Weights of a small transformer language model: 3M parameters, 11386 steps.
Each number is 500 + 40 x the weight over its row's rms, rounded and kept within 0 to 999. Layers, rows and columns count from 0. Numbers have three digits each. The size before them is the row's rms in percent of the matrix's.

# layer 4 MLP gate, 256x96, rms 0.0937, rows 72-120, columns 0-95
101:549465493493485500470539510548492488545551503513472454486457492514461451564414494468501517495513430524473478532487459420578528464516491561489502506532489577537519544515497565426550434484540516510530533491488416487558511514505523512515526454520464466513608565448578540523446506505538518591
100:437535603527519504431485476512471502494430493537456499513494476454557474492478463463485474494437458582476515481478491518529552468532501509555492532483522554534430558513501520532527526522445448501424455530537450453429483552439539441439485458484479542581550499564435511500528525494472548452
108:439521590474463536551551471532513515511472489470387529606488477555444558565504511441498461554526553478458477497521463529556496449466466523462468495485512523571544500481471552490511494446512538440488530503512466531505528522506532493576543504498491494457412518449524496511505401500495477435
105:446520556471525495540490506569459452407535582465521477593499486475510546521477508469508519507517556491503524486526488491515472490543479453524508585490508504471525509488433515465518440518562506438531586514430528504568450473475487538486548502449442512468434539498559477535471444544408443469
100:498465463453422481438511423507583437527520536488452474504441466487429581474545466445538543532536442508506457538506506526500525526514497506498433542509521557478492507459566451561535505544522463442545437444530440484494482489541470540548423482522555488507514536445543469433502497446531506488
096:559584486571500521550481563508515461461493475460485535513552445509488507433440487534507520547460495460452520436500533472468522505508545451558412525491501512501460572543609472530540458428530451420526480523455482518443502472543480554487465491496555470510571507509497447475493534508429473507
103:528519486503459487446391510508488483476568486480430457470517518435461511495524443441561484532495458444546496520498501508510491564533503592424484611527483493468477538467585469499453549510480462491504516468552469505567575501501501531483396477458465517503506462478483455465477518519529437475
106:542505550497522474522526485545472537555552495469521513480555500533461518597512493520557504507432502518438475469577477559557560495536465383481453514552464501515433548491493509436519529442493477496453537516520455475446500484495569449498509502492437453513464560421539446554518466443530471493
094:563469517403466432531501486567514504563576489498451508549476490532530470473456491493541517492473459538426505511482524544528503453537476482451539512488532510568521519464510518445471443468398461422545545543511524517508495455512485565536460556547484570490466492434518487511548580477518462436
092:530471447507505499521470537505559480486513506474578507513480445441494474534445531518517519508513477489498383481523558504437559533478507479405488534516545479457477593491576488444454534434579455485511523456555502464487507513610510475474471503523503503504506496580514576475440520492444479526
095:533511465479504475579445495487564533526500457506487521557554489440484603402446513531536494481471455474556504478459500560494472528451482467437458450465567439531500526454537450573524564528472547511505440489549530516494546535534475473530473467480547525542470534495534525550569529525499427504
119:519437516450550461536461488535469518452561506490485479481508524546533500456509495466495515532450501530509545450531457491503459560509510434445541557462558491605469472566528458437513470510471497493482489583488456546452553492516521517413580504492527442480424485459505515532424603496521510511
096:475495563516464492496504567530474482507459478556522524457473543574492465452505555547488513454492536486567445531560496516567563433481499443513481499574493528570500549471425541477516476468506480469514546451518424467468543491499502503568550510451486548529424535556434438520500466502527408497
102:514515444448512527512450458565454510523481467451501561564503495518513489399449542509467499545484480459525531494541453471489511434465438457506568473494498463518517484451498467538554488445504481507461453566528509517523546475434464570599491437537470511536430520467539527569540490574466443506
091:481494443483549446568514525488473490458456540475484471501542520460517541373495473465510514480503509494587485524507523427554569542503488451493552430451517597468512483560544477569484493484537503457474491484516537544480527407511486447556512440542512465478490505538558504455464533542497433508
098:413446488519536496481454518487455616540521522442506522465472507427474479539419486476488501499492507484508478475463556456501469510458528525448484436408531528494481503444421546482508519561545592562480508451523532509470512486514492504485533470561466472483450572534519448532567494534522551447
095:548473521477465509478492452506479545478560502529404526502525453447466512422441505471505529452433489491525438508530533531582543523470449549532461450570466517571452424492504566489440489511485503458553490467518531502557499477511451505523519517531540412510460543503534499499503578448567567494
102:531451493451489436552477467549531482569498522539446533528450485466539456443477540497532581565522546487537485471485568448451464549533487495527530550451509468526524509533508544476525527445443553568524462514565493473445541454532530553574473562513537423451563481482493485513512529423476478491
092:493434527488520534507516536480401536502506441431457493457557481523484584522518556434533538539451507471526488456403551561550503457549504508524561477431523486524514505483542503465439512521506490441466498489527471503495489519524504502537555498464523531489480544416565473487495542523508395413
092:495435463481480532446462502461541454572512427481472513468543543460483535509471441563531502472498482564489457477495433437517528548480494518518416517440443547501466513476515511591493570484485532557537424449539491534474494492549522471491501524543470510492548481503488440440560548509496595570
107:519581540476447499446506465495535441481497519433462508550489437502485562459522469537509547549430498453493500521462528523503525524533486528522511514403572534577502522512478475516457449494462533543535554465471475503432497497530534556426487530614519435431458506490573524473456542477505498534
098:490444469490504467477491487474447582454541492468506544457575489493507546441544491415501453563516505504528507450497567464461535513528441543500559435567529547533481483519467504545452522384523423464507473404470525514523538531472513528524556457499515465464495559560483466453482496520484535466
097:524412511452547444480449489473438538558543478546481539490572509499415531487451523556489523511553480507547561512527568498478505534488524487393554478401520544429529457444494470529519561475514499566521526484543523547556555502512476462490498453498546506513487480494570492529464521551476456491
098:495529573492557537543473499556435524486544535475467538532475528495498540501473462549464470452464471560468539519517512537497536501494473534440457526362500489471453471524496485461588453491529556466604513521450572519548511485482463527441462489517533454467541546494571485539479574494514464506
102:476478570492466503536540513566392512403515481478475510477497498499462576435543511502575543571527473552560488586485507513456558483471455493533534497444492537523474535505453509518536453437464455557485506467523447534497458424484459482468572496525491488478468555475500443502520536564474460498
108:552472534513499529485463413544457582488460472543537465507456471562547467523479555440510496498425539526529499419554527541491490509468479499529578467521522497552576508515427504424473456416555500428443501557454503517459516467507495538563517487487516438496497500551494511573456520523538508514
095:565513489455550518530489456543535473465446508481503515539422463463451525537512510513546450491503511541509473485526559537558487549549514412527444466389517497541500548511497469498500495540556533428557531550439502487464497486489549474492465546525386480565410480476527500486511579481513496522
097:484437494523463528534489532498462456466483465502528505476493505470468473525540459577437525505405528531546486527501493495477535451566489488459526494590547508490462440484541436489527439571526578468522553407491557552571492553517415515487477400467521491519528488485534454459496475512469511460
103:507491498483426483483429451549480495487517485486505502518547472440482562479524474591529486571492533585443503456525573519517503532541510551513435498410501435555480525523507515523456411531439589529527449488461483536537575507464503516444461460577490483466499477486473436522466509476505492468
100:576540520498494484567548472515531528496447507461505492486410527473544576453489510515507511493400540495492524472551550537523497559505475432540585520524529515559424455543503424502474514436504479417471476502527559496454530463523460489501485482559560418503476472553534505509521438539458470487
086:533435475373520497484462449521514459491497528523518463470554548528532514501537475515513504504464480460486555531498527528485506532545507525530542529437498481451520454416482513408579528491505535543511414503456495523422511412436504496489509511506480493508518484507550548561458487440583579544
099:485444518451471560442505452473533526437520448469440502531465502475464511557524532532521557476418456509547538491573506543521513463529501547578453531551485476499517493484449488506541511443478532471517481417455491565455526553468485475452506437535505491506469496537569569574544446413527525482
107:459526572525514456529458541487520493516447461497435560530498496506508490534489524488565441462501519509492465493448493472551569577575463448490493489455559438457446551540542530496472508431520466570390494539424491485444467508447545480492558525550460474493441498534565480539459495498499534490
107:612531548483540523475542458480482540480467527505425460531533508536441440483433508503500479533427476480458541466580536504528465453528467510586481441461519469444549467554494551516543417481546528485480525544479492472502505529431580556453500465520464528521507466450568505506478526483490554484
094:552406509512532444490474403480497477485496510554416522513464461430524429448537556556572481473504485494530482469555568560504515492479488484458546466506494434578436476487489509452468508527493449528464411476556499564520511482486532504481497497528448469497471525448501473540520498436559529559
102:377532549481518463461557469553566510519519494447441517476499512512537523508521502480522483522401475555393498491483509481525540558572483484507480445509486514447516486514514555497446527479434574547428508529470513505476519480495509428476512564523558509456452496516504503464430516411545498484
101:500485478464462523502459531546583428571502486519500553497555508488464498534467443588491531444523503492443506520537509443496493617499525513507458516408462402521481491525494556484538603476480527545479509549466502501479454520424516523585525539484518530499496452493527484553487503475484511568
098:562441484516455513475495480494491486460522523511466489495504460479483522470511533528482511478500496497495594483517578459567474470579492581493456547514546516453497530469480484456483486582555599521554530446529451480483508460575489477496519392474508520423545519556549505521452418456447521466
095:518528550450564518459452455486489519454463509458416498408492495448494563431454531505530503458557501525518523471516529420462539546482435490482537468517492564511499544503513567487527449561520527497525486424518527480455550576431469463447550443513500479536503511552448477495524542537435555474
105:482467562515514501503564515535419545549553519474526461528541447500473551560552492480466470506540541479533498518450593520479476567496553506474527449468523519472489449562420493546474541525479465530492531461481475486565543450509480443410489527485430489489527555418527498435455531456529456452
096:527460561505525511454497515514425497514475489480504557543509523523463513469565485526465538539522519549427566529513548488437566526587469488528446498419519480466521517526532494428456458517489514501489523482548460496463532508540486434443555488435510415469440466395520493555526541578520477487
101:490427500396508556461500450545517530552527585461450466437478534534525494520492475516496528535491540485529420484505523477507510557414490508457632501502488452535534451544475487503523425466499433496460449463461497499436504519532513508487523517494556530453469512537474422490438526518529528458
106:570521473491487450616446435537465462553508448480453456499506454457536529464483502536552542509443452509477523510508573478493517577529473475550462599438492483529466468497521488518465483585535467473494536502439491504513440439504525507450455478560543443507511469482461507505558559509498433485
094:478521477522550493490426460474535542571518493434480439539521499427483542444511516511504533526520550473489520501466526543548520564502489506522507490482463429463469511469462412432524487446499470408533597505581496526525497511497561459481473509537485509579481523541426577518555481470535530443
093:503521523476473518560467504543491464494479529467469483557502409528513520425489502517543500443483468577539495450468552567488518461466505577515529525465545463503516519510455504453526517415548478449425543485532508476459531468494525521473610476608520564434468543507498423494521520564500484491
106:483455428518432492437549478493471510563543469502581529451501536480523477448471482524551472594499529488466488493540576506505511524519514535467444505531572510497470499481514420519507551471516394427475528451462481515486506447566520429482512457464484475450468496529467499405478548460553477481
084:509410492470507571422495474501439497458527493544522552440541550502443511522531504473540519522523580515555481457517523453500438491489546495533514487451451497509529477461484423467530498427593534457513495438506498538509561525469503559489473518565546518491411490562525510534455550509527585525
098:457463508502565457508472544500463617519489424468428470590542518456516571463491492466517466564560557479540499522477520544479487525475528482527562469517530456548561498491464431544471480507571473476503562505524462562512522497463504499494449454491469445434486547465521461424472529542459484512
110:417494585442487570474491492562481496458541484473463542500499475462477503569543531499466538547432497529516441583513511470526450479469497512526492546426446473510520535494495498526534571515522557498499509425449473490488554530495536456450561453576516515503439492390485449516448451480498528523
# layer 4 MLP up, 256x96, rms 0.0924, rows 72-119, columns 0-95
097:553511576502541555568585469573449591512581493553515499488514478511486516574492493504559472466513462521490492587478501544491409444455507502524580519493484526522493457523484517405529407483519514426517446495461524531520508507483556445476476504500488450489536527475557482501471459503482485507
094:552490538451424485516568492537540517509464477464534487554504548474480557556548492423480527536471515533540465459538465530572443509449471449500536533469412433471528561473518569573478506434468447492493533553451493522463442477570477480489599518517487494517482515510549529535443532490493510520
104:476513550508530510494537535497496537466471443442457542532517519548512553480534489492495460465456461472509562577499451473383552551549501556438430495428466535517537571517489520491544461488509424511477569442471498564533516527573468515549466419522449518507508485491533467469528450531467531475
100:447503444510522390474459507467564503563508498474473493544540476521496479442506470549507530483532483477458454424522439439571468470522547599449479473531527490486493510523564527522532531496452538466487437463501456474493478497397521489527487440507557526457594504540492507496538563483532544543
097:490537465493508506529458544569454506460522535492499493472544600486520498518490463485432511542443529448482475494492498462464417529410476473463520436489550441504533512486506449508461564473471480577427516524420566539506443436467470513443481500484501499455488468552450576522468506451546448455
096:521532492502411501454515457439471474494524516525533496527571558510495465571536488509434533449569573535422500523497516573487438521553447495461577496561493504513547464466402536445433556501457549562489551517495555497506480563558550513490523496476486463505510483511480519471486492477534442475
094:444486501547507489486534478472476501507526480528452505438482504450491529627497547510472477545498538537495439533538483495530485547527475498544445546519488514568435487499507452465459474457483649520490513442513451535566486472486514445499494507538507556531469499521500531413508444530496599559
112:558511547559541459572545472503495455423511508529487494470543486530502491515537494574467511458442530541482524553466456485513564449567507431536478478508414566536480574464473515458483435460413530525531464514519519459535485484545560479437538520429446465470510542453558523510483496520503480547
094:436470461513467439536539488509508470492539522506534551547502473441516446540494550425498501492553540541440469509556528504552500505527512502524556528518487553468514495539498468415502550501591435477461524436442498431511504550515528550604535500457513492479482537509457504558415444567538539486
097:457470506434551505471516469516468516490529470440499443522539500538511452531525486397532509563568491486582464566457450492507495468483516540416596544540466504526506453517437535497484501480500473491495521502453492568471522477488550512446464458541546403501518483569524493535529531489427494581
093:470524541492551525531538503565392490510522539528492504461452498510521569459571518499552590498512511464531465559469509521482514450512484519488558510461449499445528493461464489416430437517495397452508541582486502522492506480555475470442558493469487471473467512467510489476424499466460443435
123:462509485518471525542468496487504509501496487505569498435513492489460467555497515487567542423512501586466479413590505504446516454484476545578418508470504588458474498502482491402548551464551525517578515466493505520522510519592543437451500484526523474461495481563501529474497523529537476564
088:413521466424423434509521507545556534533428460509539446450494514486501466504509549545452566501550517468521510495512436564556493511487469531519455515505503519559451516506396459520549558457463553546517444404465490532463484493441530467536518484514525550506493507515499523499528446449532564495
107:554505513521505516464580537535474431457424579548537479475544535462495512491517522450501492523546551474542527469503557582480532516490493528504466564422526548449488544483540501539554504493474513512562492486545461516443562502488438487525488489458483501462496526526501463416467516580403461417
098:492505567478425508457590472480435493529591447524487494495535534487456547459540510522541429509524517512561531555511538558528476476556418449571487564477563466538495471500440483512435552519498507431494447540541474509481528446514455433489518518548523475449466529486498497479511489511446553550
103:583540470452458425491469490534518502466516466565479491427532511551475517477494572494504521567499488497496498519446469471470537519556454530594548537559483492506467555580559520485528499483392467521447472565536457525476566504501491471500455479483480556441501506533481488473484424493492407506
102:506497578541468467472466515559551520450568498529438459494509502567471434606506510536450472431506488547451470505517455510543496454466531542588492498545503604466461479505481567494520487595479474480541469509442499503529432523531541490459537524526467494518505460480450447519511486466556524544
104:456494522539530470479482569461496479548397448497519475492521571474513523474574431528520482468534530430599547490484487471535561545562491528420510485474541501538468520477493518531561496527535440470462521442466468457479539504543481377518448445525521523452514520441516526504497493462454489504
088:475499483605459447412502481510577551471494533435481476446435548562477465483506451478475503532562539524471455509537460460513459543539482514454511521481535472524502478496480514511580502539440555501435531556530444508540505550499482479552510479562523533537489396477507450452522533432533542505
091:568512496505490523556531514506446493535543454449543514527538486486539486449504534427503441573492511472523525445516570568483468498492513548470588476536561516513450493522515468415488414491504420403475506478518521467496555568512469489457462447495512471528449485537460493435494526466481408499
100:452469499486531477521449436484553442550555523542451547574491462568467530463481475499444495496547463499564469513433502511537444488531504574493485517532505442538515430512508457480528513477504594483494462501518477603558464490506457456539486436493528449488519495529549532541521398551454465484
099:501535468501513481478545509481490462450474493447515498535505560525486467393446487480514440553482539476464421538510457519482461494463536539461506496551468519533538470503569462508448543555529523474417557508432532532516535471470461505459537542529549503467559462577426505533504537480607557548
099:455515565417487528465546514533460566469446510476517509493456544462466467573493445527517523470487541540495514423484469549559434510424547529559532513521542565504530523502482455497551522480519460541450443484458498557538483554562444432471519529555454456511457510482470481555514470442539525562
097:510553463489521567539545497526439551473502467485491515472453517498510499537509505536459440522410493507404461516478457534498504457441494496573473436443530441481503529472456500519607549494517536465519541506464531485529533523439447565484463525543525489503591477529522551528450610520479507472
103:553509540533500532492570516491385531489505483494453485536500503451451552522507513482505479457591498545536484486498582537436473554500498489488527531451442485451562394488453532518550506480519490523563547489450468518455469504536435490460450536482496464501463499505508469498554521562448404562
107:545483565557457509544511480507498512459449485455482498502479469485516490499450549484532464537510499557481565468486584557495524430489466541548465568531532500493465500508519472535477423504551457464559550459542445401509494508547439454520514489451468497579439488566513497449515487447465447406
095:450505445517446533433482523448504524484544446491530535509547517577514554487482482493466532543556507507567562556435425498481496465540465462496543543512466520479532516450511500492532459499507526511526453496540576543518510498495450503455509466385555449506535498588523506478537423575494415485
097:406518555451559456542533470548472511509523518520494519499522450540449529568514512442512577511465514547517516528479492543562468504485540474497416539528478499453522509547477501517515562534582494520559487497505519504544546464516495566472418473540505544448400511505428481413518520475457565494
102:472518478427500446540541480491512543553530483437488532521515553514517521517480491407522496507506496440516443471518492543541484513484449466479607487602511492482511494509483476538473528449510473452446566458481588537458491510518541421564538474462533460483499499578394496491474509495519458425
104:505418480501570434588522521481437477477439619491527549565476483427508498428476467486475517507536510495534476538533529434426531506523514496542491487609516469501504503543514453497488515493502497423455505516514468506520500496528481511563487512492556475546455503542451486503464501570500595552
093:513479525546451544432442522514537471487417439464525492477459461463486516512484437442536555498483469536559538443447483482489451442440500453511457540528489525522540511425435514512455548438516561526469508488439530557532459506537540479541452482440536449537479526578522503480538517533545562560
104:522470511408506441491499477507464456485494461496463495507461513500446545444483466526512515519539546536516558546439510499557561482498520571536420487452538559513542493531520471536495581474553485473569524470510534483526495477521431523491405475417462522556484484414492469471577464524468582510
108:527448476430489544442516507489475449455515544520468511426541473559455452477570502485474549563548510523443529536495523520501495429493434524592484534535495540485532438475478464476442481483470501482594574475497440544538448472501451491476481523410469491473512585470496526483450449543490522488
101:470495466430522464532497479454539536514568419506426511527473499536471493506471457544485608423550489476505447486447455504522541483542494495462510421488480495514467444501457494561476550471424503479535496444530498485520475468506530483549438427528580555499474480535483495476472551476536523609
101:490490447441518507559475504509507469533494449513506440478535501573467523565496509572484419503652489539506473501448512562431457557470547495531488472475494517451476416516476454453506473439521502508500471479494464556533482514537511488451493480494443544461559515547479462538554413523483464489
098:545418555536413503552561476455438476436446543517486498474514528501508470578480518538523436472481539520478508548463521504438522493461528560542470501555548530519461484519547453522423452562531462455550467488560499422482504472507455491449441491480483462535537475493522473563537466512458454438
107:480490521539505528466522490512541494494560479506488473461486487515465472502504446627515443459527457516517497509509445480484501602572450497458469496430533509488457457458527559546529526478454550599506461511454508497410524544485582526517520538573504520472520458486485483536428574466467560512
095:503498544487546540523526537424512468484516513527468494452506497532486484568470546425453492497490496489489496497499433534499449462553456540514435527465470533541531478488498475457456459438486559610554531472504448530522501501619488475481497483533491506452512510493572461423387452445488443511
092:532488507561534490497432485524442524508541537515489570553476530470570493523471543517488582454529532509501501444517467468462585511448525528422520456543434467488462475472502561479454488509481596507544559549455533535513482520442463464437533445541442492465488459532466530483546498542415544480
104:547553591467455529435580473576496520528538466548542504386461553531537512537549503501494480491512526538532422426458562479482439533467469520511536447431488477466512489575449498536498509467500454472482543449461547486557500475479494498484555506561479466548497541466549502462497483481529538473
100:473503433466491440532487480471497529524481516461483502527485470484523535510421488525521449565481532495459581544498491490502513457556505579475531470562557551477534487530497526433435514426534447446390554505536442432455512459500516576511531489567521527424530541521516481451511474465475533452
094:567411444463504513516479454447502511466487566503497480410462499528509530520476506476474561489562489520552450491450489561430496513425519522437586544439505469480483450531517498407499421500489486462487505525456425545480489545565545563458464452492508487480524513482508472494494559488531497568
108:499534511494515499497538494506488481456500452467517562491473491489487569490487543424536526484556497484516540532429535536518510408509469469554530436602543561488532478443432489463459483436507484411589589460542470531517545531470470472487517491432501573417455515528509463498490479477530497501
093:588560516534496482602541541566463550516521519476463510501523538509535477455512467425524525431476426451545573546560498564539530499465488494582523504476520462530467508514497525483407459540486429500512502523490494515464532481486410511521544497512471513486552514518561446506529472497432481431
103:430531473493501515529492525500471542545528524532505485522504467545534549513504501475453563557453457410518462510537538561473510539480502505407566534427486472473492537518538551528448552455468493497552549512486502549539461441469485491451558489533514438469561431444453492476514429490509386525
099:421496493542514437417515483449465447566511489495610512506507502450516477481479571537486534584513508524457459508531530507411533479486499517398497481441525519575456519510523461545522497492491419522428563486571498476495514527503517494475502517466500482524483465495459554431484465517526585493
082:487563533455553423556518505527488507433464501526451522605471493523500473470521610568476491528497506443469518526522505541504470543520521431538417561511532519489504512545552477507463533574427576511539527522504463478548450532529504471432562499479514524480495478534519467495480465512479417447
100:450511480488488569387548450515557503510484496551549510467521516513530482507459483600541492545562515468505459489453516470486479511440503525391442515502543528529567488479517497533537521434523538577542459433507458500515478451473542514493534457549490522524507483578546544513536516494550413531
# layer 4 MLP down (transposed), 256x96, rms 0.0737, rows 72-119, columns 0-95
088:497476438477491487452486474495494464483503562515530493494510594491492450483514535442387498522514470446498567473532473441505507507481520460465442501511559482506505521529452526607492503530576460523492540563598516516436520533511484585547507477476515489548523457509468521466534491533624511520
092:492469513536535562500496585480525528550505570490400510540437407462485469476484482547470500419581463504487484531483484510509506501509534532514522488414449527480520444542532507507550516549486546580442508468554419493493484571462473480491467430499539565469555502471556473519538511526495464468
111:423475483439524503475496557500600492492513471478544536392524447473505512536522567471478484464531431566536462566417503505483521512492451472462541438530453530520494531503499434511550466502490531509509496435547534489484491523473543541539497521471488516444475561502567564438475505563521500589
088:531422503573469537523505504471520452526493544540507508510467531480500503515525534457569506473492553566513570518460559530444492503498502444481492446515460509520526460504444489480529487500518470499540535545560549472538485468595533419409471558538400525527402501492503493524458405533482508469
094:543423534451457481567555487528489473514521583555483559520503493470457499490494579514560498490442478494586540489541551459490520473525504450575449523532514493526466523522503534513492417531510512509481505438513483510462509464514533475589473453493532509528438610499518434546489532505466457411
092:474440444466604487575487439566453570536475475470456561442474510463517519446487530437572526519489492495580486553498475448475490488420507533493459477479526533453495502503561460526449415520527380431519498498592483495491510512485503473523506511529512529478489523493458509502444497505496514517
092:484461508434484454419494538521519499476508483534459482517512532511521469467521453591541423474514449487542522486462525525462509456479563593450550474430452470476512509501499549539517487535605439539492422531430525511553510497524545593498489557481550477526436455497524529531531480533478455497
112:477486528457564485492527483579492431490508538536471460533513559566485454476534526548456445495409558435462534488487503495503532461525568500629530521452476555509583545517518517455486515482469505478511467492526542464573520555537533496425529521477551442481473519484501473542474433476480499554
096:545481505484447511536448546531515424461551520526461536506488425547504459509495599465502358528469495503451480427565506536543544469550537487469537457557567550520537487476506472522513458440492483462482567513492484482518518509534476535540491518474475538489579518464472484496502508520554450416
097:562470494505451439577551532514464502475496469507496609452500454522423460444482484521528494514508474570406520503568559438506473501497488442499454481451544516476440498503546494442525517502504512453536544531569488448534530505527454565579493519427523536477506560462501484453442544528498518481
101:528448451500512500556393453405517536477457468502479512524500552469451566406405525532528467503473503490584488482439468515490461535451529471439513433506475444493473474486496479554461508584489498478506445477572503531518480478514506480567450484487523463531506543516485501527598525498462493480
123:514563513536506520508468501464516463462499562581481501453492504523484455487511458465528497490485500456476389463583549414501494410492484416479497534556522499532397499527465552450509489495446496467506502548523572454492499515562541543510499568431523447495494510468477573510543510466549529532
093:599483547572568505480460547457532394549528503533457532519467445458570489508439485465588604499533553462511544476475520489480517513513477497475473451470459482518482518454486522448509425526505485476526468477555497497505499530511558525457515511563514454521499493456512409519455547547545471478
102:533531424487514504504522510468478520537494468503486569504529470561460472426515512546429474540484452530524410522567452427474528484496452409513473460564475476514497483539492525553502525435471554575438477533506543481546499491452442583577491468544486487543495490453521485511554455549511461545
107:450450463413515423514469510455483502496466440453499430469535534403464579433489497442539562538544485496535495502503457477524441562432542484478555458475491519439536500476528536555512523526512495514448435507560515585511498482475474437497528465545480472534501522541559496442480549534482513517
099:468489508484503512516427512508505592408513479526429468503528495532443419536440510468522494447494489491530521489458523480521486506475498505490515485524563508526526468544455466477511483592519601422489539461472476431478474449521522478510479472497431461476472574494509476451549430582526594467
104:515491535511529505479495475499481468522495568462554462485484505515534401547551460480448552442547596390490473577464442500443471476524485511488552517489489566464542522491440540548482483534464509551486509539469528466493491563523509466487452464504544462483528476466395510505555437566453504510
102:530493449416556432549472565543499559458486535405541479460462478539431537494527499483468533468541476517481529460531503520454456499506474527489539532571570460512488528469509535431543466500565474524514494451471477501428482536479502548588498487578509467500538537469557550498520503504545431435
086:500532566587524457435522446523422508478512561469517516496496489506445500478503459458440535463448529502455461594550451448477496490484464579512531502493516483467535525514459486544448537486488508509416561560528498461497514534509501445504484422543515474479544455507441436427518483543463548574
112:493506479513513511523481345452449518488505495514499511452516508486522505505482526476528451473493538488517513514517483502492500491493521477524464472515444509480516501488429449550316511530480481506575478483565551514500505502512469505500476474505489498513518511508326513447546494524456539504
102:493564545428482492427538538506527593518499465531459460561495478510519495570530423472500534465504470450493505530442530439509513554486502519581506530412523489516520500496568474560541505512523489547597505492522538519503489529447551499545460515501492513507476458425551535466415563498447461460
090:575525443467569545462511484525501480532491521499528509569511462498510393448464506435493471549421528492485472522481480432420485477505510519524481497522551487515577535475504496537508536553431548539448480539524509479489485552481450547439475494502564532402511444478449515477519440517448565546
100:515398529535496483414456441499444531488495443475494529456519490481491495572468529565506540506487552508544533484449528555465507485484488524425550440497470514472477516484409509483437527600542444481538488441507494508491498537559531514529421458515505463525469608481476563466486455496493489465
089:415454514554432445443588491474469483470484511439542471527548477429516554481537481559509511480554512542494517535475542499521489508489530478508476458624452486487517475473460519558484466488501444482384441522552448492505510530508526470554552502477480530564485440510492537487479430507478545531
098:486535428489558524457452429482485495487470437444504538435513533455523444551507569482480538469490462431501441461483535511493512482499499543524585581461530486514532500505541498530446582465482515490519527507418457482488499543492499593526495469480598518533486431539456494506512586521461483454
103:460514483525501478423514559536471569550504459466466461510503446489479525512495456573489493467490458483510486505498480472512491519486499532468559463471549483509497464514562536461560538428504592543415446515421476516504491506412544467532462507560490489451550534551562477568456589483583494499
107:434502490483522473472474377521437523473474523466564476508442495502570530520483540436505604556407547493494501543519490478486539557508506492560519551540473471506521514474426538461437526485471436488435494517524528523511511533488478514453564497515473556498463515444450579489498453467557463506
087:530472502466386541393531507502480502569485455561545458433487507519549559475510497578489534537450543489542506518523478499481487482511487441400545559544518523488500511499551478536526484486495543479472479483517524509560504461514486518515574429485435500519545464456533521571457494544549439438
099:497486513546452394455412473477496507499519495442443594564503490513519556534507531576508562480502482501475530447488512570499515493492555491460510445428545453541408517495452476599472508441533489449437524492531468514460466540504534436528463495511512461532554513499470494527504479507517535439
097:441462465546518587437558548487495480522485531466475497434548543456477511478469485472529431481532494551600547504566506467446457436476503546518427467467510515498509522495467462451546506537439549541582493443502465464522496490477546486521491463492543493482485478449542524521412574535487567534
099:523457559527499495513559593505519456503502517503449529554504512470471497436496486520463530534476489493536458512520502465551524546469486517512489530514545527489450508437546537531651517511448460508436506520517451426502526502517548473460506542452479504528470485575617498471498506448506481612
099:506471514525528474397549507416471464551467509523416408565519570537511456529497463507503550518430478480593492507550502486538502508519502479513466591527557443531474491494503513472506508587522534519480462484580518524534485494568450556546489509464459503502453509459543499464500428501492537457
114:524510534515517489499505400489447500471492500464517461407522474580485488496504527499546476574477618504486505518501516530498496572509493513490532471556457467486435501474378485463435519512484491505464461523530483457455498465536483443487522468492453473553524564457387561460450506551491519509
104:499448512524514494474523536530459447504488531565539470498492569454535509503562519505489621511475524546523525531453473487544545579524516568455441545430444557503487516544517485434552495561477477550433487492475519534508533515590405437533493535528459488478476536539520463548526476510518449506
114:576522538465547525494531458464482467482477478522520360460486456527463503460522482532535554448545509521573526453458509536496438545486520532570495520457462517471522471480497463530477493490499559483518475453504523416532470494537509557430517407413487470452561535482466532467503471499429481453
113:489521509540522511476529355499410494511508515542523477417474518514512522503529550422546492518487572521482508533501478537451462437509481434497532467517507509461464504492427458484377495481526480497577518503558544498517491471511536513487542513465486490496459467515382570447505465520500468495
137:449498485470529473475523680498544499510486499499489522530511516491469515479495470490460512515496449509502485491465523480517524513496495520484497536490526508508510511494571535502693502506506533500436480479434451521513508494490497482486496513493497489482499510515683450506484494494540501503
095:475529449478518458506425495451527476477489471467564525494553534508562526494456430524505456560546475451583464460549464489496503514485601575480544446413484486449459475535449503529475527500446440448465525491548562519486495546456462464504481572549529525500523496416482469523540494462496552507
092:437509404505389526493552510512487434469503501510501563585473469524553494505546428460469538583460464476455437504494481498527472476522576527476532511515523445530518505520545531475521552440542455469452523590491512515486490438553540514499500517533509473504489465473515556550484571420514507473
097:515586473509462563446474553562557502527516467474523470449506473489474505496475484574491469476517518450468522480490548412564485467528483547458553441501559488492461506499532520448525562469436569484443524477461516475520499504531524626514536483443548588505462477479505550523518543450562510493
096:452420573572533517472428521501500445548517554499507584493507526445462499511503503577443571574496546560467553511523536463458522521513531513501421564435525477479437491486478522488500482474443485542493525532592511511505498550539536454449488552517449469540453503475532538515460547460472498472
105:448498529567458547447512595495542484515480481461589509504482473482533554481541482509430486515537477533532505545484479461460492508518485465498445575531557511479587485522588551486587455486561516471497428480467508488482504449482468491502541513478403466523487460524577509574495558537507492541
103:531493494552501449593509595478506491504491526491470483525484423496458555430471556534515492541502470526496517497428530494433487489474493513516458555392466504524502471517541494416585424492531464453529520501472483478586465507484483523480556509509541466591538524498544487545549485546494429521
090:545489467515547494590471478502544577470510526455440515518522551420510505479514548506528553472585471498468541451481530523567511498501446527519483528528534451516476549550511542432464464536460461432508542562479454512550503527573491432448452516519527523557505477476443522459488455474457420439
100:505511538515519488572445442547505497475524504460465451498547522512537499445500524478584536546371492432554489465500539535528545513560483477440473548516529448525512526513549572504475538512421565444520484463556479515554542469497531498382545499511562509485500517475466563504496487484502456496
098:503486548499552492486509517505522439605503521570511475507517450524469487517480469501343472455495545481527451524397485467439518465515527481473572535555516485499521501484487492544533497538483588499516482507533501493483511563482556588485473439528496502549519490489528547513484392527490530463
086:570490431468526556506473418523459576521494464510526538441481524521533485538500541502539475491489515482538487402481540516520451470484497560459508465451523458503416524527433498497385452464521510457558537501484486430483462523468501521521438451439512497494528551514416537493455509539541528435
098:546521531436500545448544497572493492520529510485563469414517489552478398501557455470496441488448507465463401492554570467486505507529487454471569487563570536504466513462486502574497510447463541506516475488558542462475501499479476532508541509498507487502527567490499526588546481409523538503